{"num_hidden_layers": 10, "hidden_size": 384, "num_attention_heads": 3, "num_key_value_heads": 3, "head_dim": 128, "intermediate_size": 1536, "vocab_size": 15576, "hidden_act": "relu", "norm": "layernorm", "norm_place": "pre", "norm_eps": 1e-05, "positions": "learned", "qk_norm": false, "attn_scale": 0.0884, "bias": "none", "tie_word_embeddings": true, "parallel_block": false, "init": "uniform", "init_std_qkv": 0.0226, "init_std_o": 0.0226, "init_std_up": 0.0226, "init_std_down": 0.0, "optimizer": "soap_variant", "learning_rate": 0.00344, "beta1": 0.95, "beta2": 0.98, "weight_decay": 0.15, "lr_head": 0.0104, "warmup_steps": 200, "schedule": "wsd", "decay_fraction": 0.555, "decay_shape": "sqrt", "final_lr_fraction": 0.0, "batch_tokens": 262144, "max_seq_len": 1024, "doc_mask": false, "train_tokens": 1335000000, "max_steps": 5093, "dataset": "wikipedia_en"}
Each number is 50 + 15 x the weight over the matrix's rms, rounded and kept within 0 to 99. Layers, rows and columns count from 0.

# layer 6 MLP up, 1536x384, rms 0.122, rows 1439-1451, columns 256-383
65 30 18 50 64 24 43 38 69 37 80 22 71 52 39 60 55 24 64 56 30 55 01 48 62 65 67 40 57 36 51 55 34 68 37 45 39 32 41 55 32 67 62 51 40 90 45 72 56 43 45 44 67 50 67 39 48 68 64 60 25 44 53 60 54 58 56 36 60 27 47 47 50 54 84 56 41 58 47 63 73 25 51 40 61 29 37 42 39 65 52 61 41 63 38 37 70 49 49 39 40 22 71 61 68 46 51 30 31 61 49 57 46 61 55 33 33 43 55 43 61 69 54 67 61 61 71 70
67 37 46 60 40 47 58 40 55 54 37 59 49 64 12 18 48 43 46 57 72 46 52 48 10 53 63 00 28 68 44 56 65 46 30 37 02 49 45 43 59 14 51 23 62 67 43 37 22 36 70 77 86 55 73 33 39 33 56 75 81 69 35 60 54 27 59 50 64 61 45 49 76 50 62 44 51 70 73 45 48 53 47 41 50 63 60 62 68 41 81 31 80 59 62 78 29 51 42 49 49 66 99 74 63 41 68 47 36 29 25 58 42 61 60 53 67 50 53 29 27 24 47 58 40 75 30 53
48 23 32 78 78 25 22 42 59 50 34 60 66 53 08 12 46 59 35 44 69 62 37 53 67 42 85 50 52 35 55 30 77 47 57 82 60 38 61 63 74 14 20 55 54 29 36 55 21 58 85 62 62 62 45 61 53 11 54 57 07 54 80 61 28 47 61 30 63 52 92 47 55 49 52 26 32 59 43 63 63 52 37 68 71 72 48 78 68 74 69 96 58 31 67 47 67 71 48 64 25 54 70 46 43 48 50 80 69 47 42 99 45 37 85 20 36 50 24 62 47 75 51 38 80 36 22 72
68 87 59 36 50 30 63 48 08 36 71 70 24 38 54 51 56 33 54 51 60 59 18 53 43 15 40 57 43 63 41 39 61 50 26 69 60 49 50 33 62 35 63 66 51 41 25 48 41 52 55 73 55 58 46 51 40 58 40 53 37 33 31 40 32 24 52 54 64 50 42 58 55 55 43 38 54 43 54 66 50 50 36 38 50 48 53 52 36 42 68 46 60 60 44 35 62 53 41 23 51 77 43 65 44 62 17 65 60 60 42 57 18 30 71 43 46 59 61 33 48 34 39 48 44 34 58 33
39 28 10 58 61 50 51 91 58 33 57 45 19 28 36 42 59 59 61 61 52 46 27 23 39 59 63 61 47 30 52 55 44 49 24 38 28 43 36 80 42 24 30 65 62 56 91 87 28 22 56 48 51 36 42 45 49 55 53 43 67 67 49 38 53 76 44 20 34 61 47 68 25 51 49 62 34 61 87 47 57 47 48 41 57 68 46 53 41 72 67 40 45 82 37 48 45 56 29 22 58 69 32 56 53 41 53 46 45 57 45 50 38 52 63 49 62 47 51 42 39 52 66 48 44 23 71 32
65 71 52 52 64 33 45 40 57 48 60 54 50 36 46 28 58 54 31 28 67 62 52 18 10 38 49 35 51 40 62 29 42 52 47 36 34 73 63 85 57 41 53 65 75 16 36 43 10 46 63 81 44 32 38 54 59 58 32 42 31 34 73 54 39 48 73 68 40 39 29 68 61 48 64 46 54 41 38 38 29 58 78 36 53 53 23 79 30 27 71 56 61 56 51 57 77 37 43 48 17 55 81 65 36 56 54 63 80 41 56 27 42 57 43 43 42 36 57 46 34 62 68 38 56 61 50 37
57 78 11 49 63 30 54 46 69 61 50 56 44 67 58 59 48 50 73 64 42 62 60 53 31 51 57 55 38 62 59 32 79 57 33 48 50 66 46 48 52 82 47 46 33 78 68 50 48 23 32 51 48 13 47 52 55 42 59 82 49 42 30 45 50 33 63 41 65 76 50 55 39 32 31 41 72 45 39 49 58 72 47 80 54 48 31 65 55 51 70 51 44 44 64 60 63 31 67 51 13 50 58 69 46 50 37 56 64 40 42 34 61 55 57 68 46 48 44 42 45 37 52 60 28 66 56 56
73 26 47 60 48 28 56 75 51 49 62 37 46 73 35 47 55 44 50 51 43 44 35 37 27 72 41 18 66 47 67 28 19 45 28 35 32 36 56 53 46 61 31 49 69 46 45 31 40 72 44 42 61 51 51 37 49 49 43 71 76 52 60 44 38 62 47 62 60 49 68 40 23 61 42 58 76 38 66 44 59 74 25 51 60 54 57 35 51 28 50 34 37 41 50 45 36 90 69 44 35 48 59 65 70 57 28 49 28 43 15 50 55 50 56 43 61 73 55 35 47 60 48 38 66 58 31 52
48 52 32 83 17 48 48 46 45 19 60 48 51 61 76 37 56 70 58 72 68 43 50 28 66 29 42 59 50 54 51 39 20 50 59 58 73 47 27 33 43 60 66 47 75 63 43 43 45 45 24 37 60 52 46 48 36 79 66 29 71 54 49 16 39 63 35 34 43 65 23 29 29 54 35 49 43 19 44 33 55 71 16 32 26 75 53 61 50 80 27 44 59 51 43 50 73 66 59 32 70 75 60 35 71 39 54 32 37 33 67 37 55 46 64 53 76 39 35 45 52 53 58 47 33 70 59 81
70 46 28 30 52 56 35 38 45 41 81 45 61 23 56 28 80 42 51 57 46 06 61 59 37 46 68 54 40 66 75 77 47 59 48 42 51 44 56 33 55 73 53 47 43 47 53 52 31 75 37 51 71 17 53 61 64 49 56 67 67 45 83 67 49 26 35 59 56 78 50 45 18 77 43 46 55 58 63 35 61 69 77 20 16 28 38 57 55 79 63 71 42 47 71 46 71 58 35 38 44 84 52 58 58 69 46 52 42 42 73 62 38 46 49 50 50 30 53 55 23 37 28 48 51 80 75 34
68 58 49 45 63 64 56 60 36 43 44 48 65 45 48 45 34 59 32 36 67 45 36 34 45 71 33 48 50 47 54 48 30 62 21 41 70 41 65 48 59 58 50 57 50 48 66 34 31 20 43 35 56 61 27 54 38 50 74 40 73 50 55 69 24 19 33 65 36 53 74 43 67 46 74 67 52 43 47 46 56 35 51 56 54 57 46 58 44 62 37 58 66 20 65 31 55 43 27 35 49 61 41 41 31 65 43 48 20 63 28 49 63 44 49 55 62 29 30 46 38 39 56 53 61 58 60 48
37 29 14 36 47 60 49 57 71 19 52 79 46 48 35 39 52 57 54 49 66 31 45 23 37 33 71 70 74 35 66 40 55 44 40 57 49 53 59 66 39 34 45 57 53 67 61 51 13 53 50 47 65 38 41 68 65 67 56 72 37 26 24 58 60 77 29 57 54 34 21 48 52 55 54 69 40 53 53 53 40 62 20 53 24 81 36 58 46 49 30 78 24 55 59 61 55 50 59 40 34 52 43 26 57 52 49 51 45 65 27 46 20 58 41 52 51 77 51 26 48 38 61 70 57 68 30 59
46 51 54 55 50 86 45 33 70 60 54 83 46 75 43 57 61 76 32 34 33 34 65 45 80 71 60 54 62 26 45 60 63 63 60 43 30 25 27 48 53 69 59 45 38 39 53 85 41 53 44 33 50 61 92 52 55 66 22 57 48 24 70 40 58 31 58 45 41 45 73 30 33 59 64 52 39 67 49 47 70 50 33 44 38 44 34 78 54 40 35 33 37 65 57 39 17 49 56 48 58 64 42 54 52 58 55 58 69 67 54 50 32 53 56 01 44 52 36 58 53 37 59 46 49 55 46 62
# layer 6 MLP down (transposed), 1536x384, rms 0.125, rows 1439-1451, columns 256-383
68 67 31 28 44 38 60 50 46 22 63 61 43 14 33 51 46 51 65 23 42 38 35 51 74 63 50 54 48 66 52 48 35 29 44 56 62 45 50 20 26 55 69 74 42 62 52 38 29 36 70 55 41 62 33 54 48 48 74 44 69 66 24 56 24 47 58 41 40 58 37 54 26 27 63 29 76 58 44 39 34 52 59 46 44 41 69 62 26 56 47 58 58 48 60 38 55 37 62 23 53 57 51 26 56 51 55 69 51 53 34 48 52 47 19 48 47 37 53 37 26 42 55 39 33 09 66 49
72 39 35 36 15 34 35 58 58 63 45 57 53 38 54 34 50 75 41 70 45 16 67 46 41 63 43 73 34 39 52 49 69 40 27 64 20 48 50 44 71 53 53 46 32 62 41 27 46 43 55 59 65 26 62 50 52 50 60 54 47 37 27 63 64 38 44 43 49 42 81 49 72 42 27 26 50 65 77 59 39 76 46 68 57 58 47 42 43 26 57 61 46 63 55 63 42 34 51 28 54 66 95 53 54 50 46 47 42 64 31 56 23 44 56 59 62 52 65 57 52 57 54 58 62 60 61 44
21 37 46 50 56 06 12 47 25 57 34 47 50 49 22 17 49 56 43 72 45 68 63 58 43 59 46 50 51 47 71 47 62 29 43 60 80 47 52 63 68 55 51 46 68 51 32 45 41 55 60 54 45 62 19 46 49 37 41 62 20 41 72 47 28 41 64 41 63 54 72 25 45 43 39 53 54 47 43 76 56 22 73 53 56 57 44 68 67 61 46 67 58 62 47 57 71 62 48 44 39 60 52 58 41 45 57 71 49 53 48 77 64 44 61 18 55 50 15 50 65 63 56 25 52 39 32 44
51 39 60 77 40 53 56 53 36 37 52 40 60 46 33 48 49 41 61 47 31 31 72 58 46 53 56 11 77 65 42 70 49 64 71 52 44 44 56 60 50 48 34 45 62 30 47 74 69 47 53 49 33 52 65 21 49 43 64 43 60 52 59 37 43 45 23 38 45 43 47 44 33 59 60 55 59 64 40 30 72 56 55 45 53 24 55 67 73 45 22 35 75 47 33 45 39 59 84 62 68 56 43 67 37 57 49 56 50 24 54 29 82 72 37 58 73 44 44 61 59 50 54 52 58 55 13 60
57 48 44 71 26 43 58 64 72 64 47 39 45 74 56 65 40 59 50 49 55 41 38 33 37 78 41 52 48 48 85 40 44 58 67 28 26 73 40 60 40 23 34 46 50 55 50 54 28 62 48 44 71 39 67 33 39 50 62 40 47 74 65 48 54 60 67 37 38 40 46 49 52 56 70 60 26 70 36 68 46 60 51 48 30 68 59 33 37 50 59 43 48 50 50 71 47 69 59 59 56 46 63 51 80 65 66 65 79 66 60 27 75 42 75 61 21 53 43 55 53 54 48 43 49 46 44 32
31 65 47 48 36 58 49 34 49 53 49 68 58 07 18 50 27 38 23 44 66 31 63 60 34 63 45 43 30 48 71 53 51 82 23 67 71 34 28 37 61 59 50 25 73 37 40 56 68 43 46 46 43 31 48 66 52 34 34 50 73 56 66 50 61 31 51 60 55 77 59 27 58 33 59 64 41 87 71 57 42 30 31 53 48 39 39 47 41 35 77 53 32 58 39 54 26 48 49 30 66 42 41 29 47 71 65 43 33 25 48 47 52 45 19 45 26 35 44 42 62 45 66 42 61 76 70 59
59 50 47 41 56 38 37 59 48 21 32 63 59 33 59 72 58 80 27 50 56 47 24 48 43 50 67 39 42 45 84 41 31 58 32 62 74 25 41 38 53 76 77 63 46 82 51 68 55 35 41 60 70 49 51 78 79 70 38 40 60 21 43 53 20 36 58 59 55 33 62 40 65 67 54 53 52 50 26 72 40 63 78 58 26 55 41 45 48 46 50 32 45 66 58 66 24 28 40 43 50 66 70 55 09 37 29 37 40 35 67 73 41 36 36 73 56 58 56 49 35 35 54 21 39 66 65 45
57 50 53 31 52 48 32 50 46 45 44 67 57 48 56 46 48 59 45 40 50 24 68 51 45 59 55 56 35 57 37 56 77 59 31 50 28 46 71 45 57 51 00 61 31 55 49 42 84 56 63 56 53 52 48 36 31 52 57 59 45 76 38 52 72 34 34 60 53 56 43 61 64 56 50 46 55 53 39 70 48 37 33 60 51 60 57 56 53 42 45 46 47 45 53 62 26 57 80 48 48 59 41 58 57 59 42 34 49 37 45 39 33 41 83 71 38 44 58 46 51 42 43 40 53 30 56 69
70 55 66 59 81 99 31 54 45 14 60 63 58 58 83 65 55 73 44 54 74 50 30 74 38 49 58 33 55 21 81 39 59 33 44 50 29 47 57 37 73 53 23 34 41 56 59 56 62 74 40 55 65 74 47 39 88 55 68 24 55 54 53 36 37 41 14 73 50 92 46 30 25 53 37 26 45 37 32 58 32 76 51 48 46 59 85 80 39 41 47 36 75 20 42 65 40 55 57 59 62 78 60 34 43 60 63 59 41 45 19 54 45 55 42 59 49 81 65 58 30 59 64 52 51 55 34 35
45 77 41 48 52 36 65 45 31 44 43 75 58 51 83 44 45 63 35 46 69 46 44 49 61 43 67 44 83 29 86 66 46 37 23 75 68 51 82 54 48 55 48 15 45 34 59 34 51 56 53 53 42 45 54 67 71 71 20 57 38 56 61 56 36 47 48 33 68 81 64 47 69 69 62 12 59 71 59 38 29 51 33 16 35 55 64 53 38 73 79 40 40 39 30 54 45 52 28 49 44 47 38 54 46 66 39 16 59 55 81 81 38 17 67 25 60 34 37 43 55 31 51 60 57 46 32 41
58 51 50 69 71 69 55 53 50 54 61 56 44 14 57 70 38 47 53 66 52 68 43 50 52 30 49 75 41 42 55 28 73 49 91 51 23 59 56 69 54 47 54 50 44 48 67 26 54 63 65 75 61 26 53 58 19 31 24 59 38 74 52 53 37 52 74 56 32 56 42 42 53 67 58 41 38 51 34 54 47 41 40 42 56 42 55 41 48 49 85 42 40 74 47 49 45 54 26 31 52 59 52 55 57 25 59 56 82 23 48 54 46 54 45 39 56 68 34 49 52 36 58 86 54 58 55 38
66 49 34 44 34 69 55 52 53 51 62 38 67 53 47 52 61 61 65 51 39 61 40 19 59 46 50 35 56 53 47 54 51 22 56 58 51 52 42 40 50 56 35 32 69 39 65 37 39 58 41 42 48 52 39 51 62 74 40 55 40 38 42 49 18 67 44 45 53 56 41 48 39 56 48 45 33 73 35 55 45 58 59 53 53 71 61 43 46 33 65 69 59 46 43 68 43 53 38 42 41 33 42 41 62 40 47 42 65 46 69 51 35 29 46 44 34 39 31 31 46 55 53 67 42 56 40 42
36 61 37 40 78 36 64 76 58 48 75 28 65 48 69 43 39 57 39 45 43 39 26 68 57 54 55 49 39 45 46 46 38 48 66 36 54 64 56 38 73 32 85 50 58 41 36 68 44 66 66 26 58 53 37 39 22 48 41 52 36 20 60 13 40 61 46 63 45 50 55 24 53 67 73 69 64 67 59 58 48 38 74 39 34 83 63 56 62 37 47 61 61 40 58 65 64 66 31 39 42 49 58 54 28 58 34 36 55 50 65 56 40 39 86 19 69 35 47 39 43 60 47 44 60 87 59 52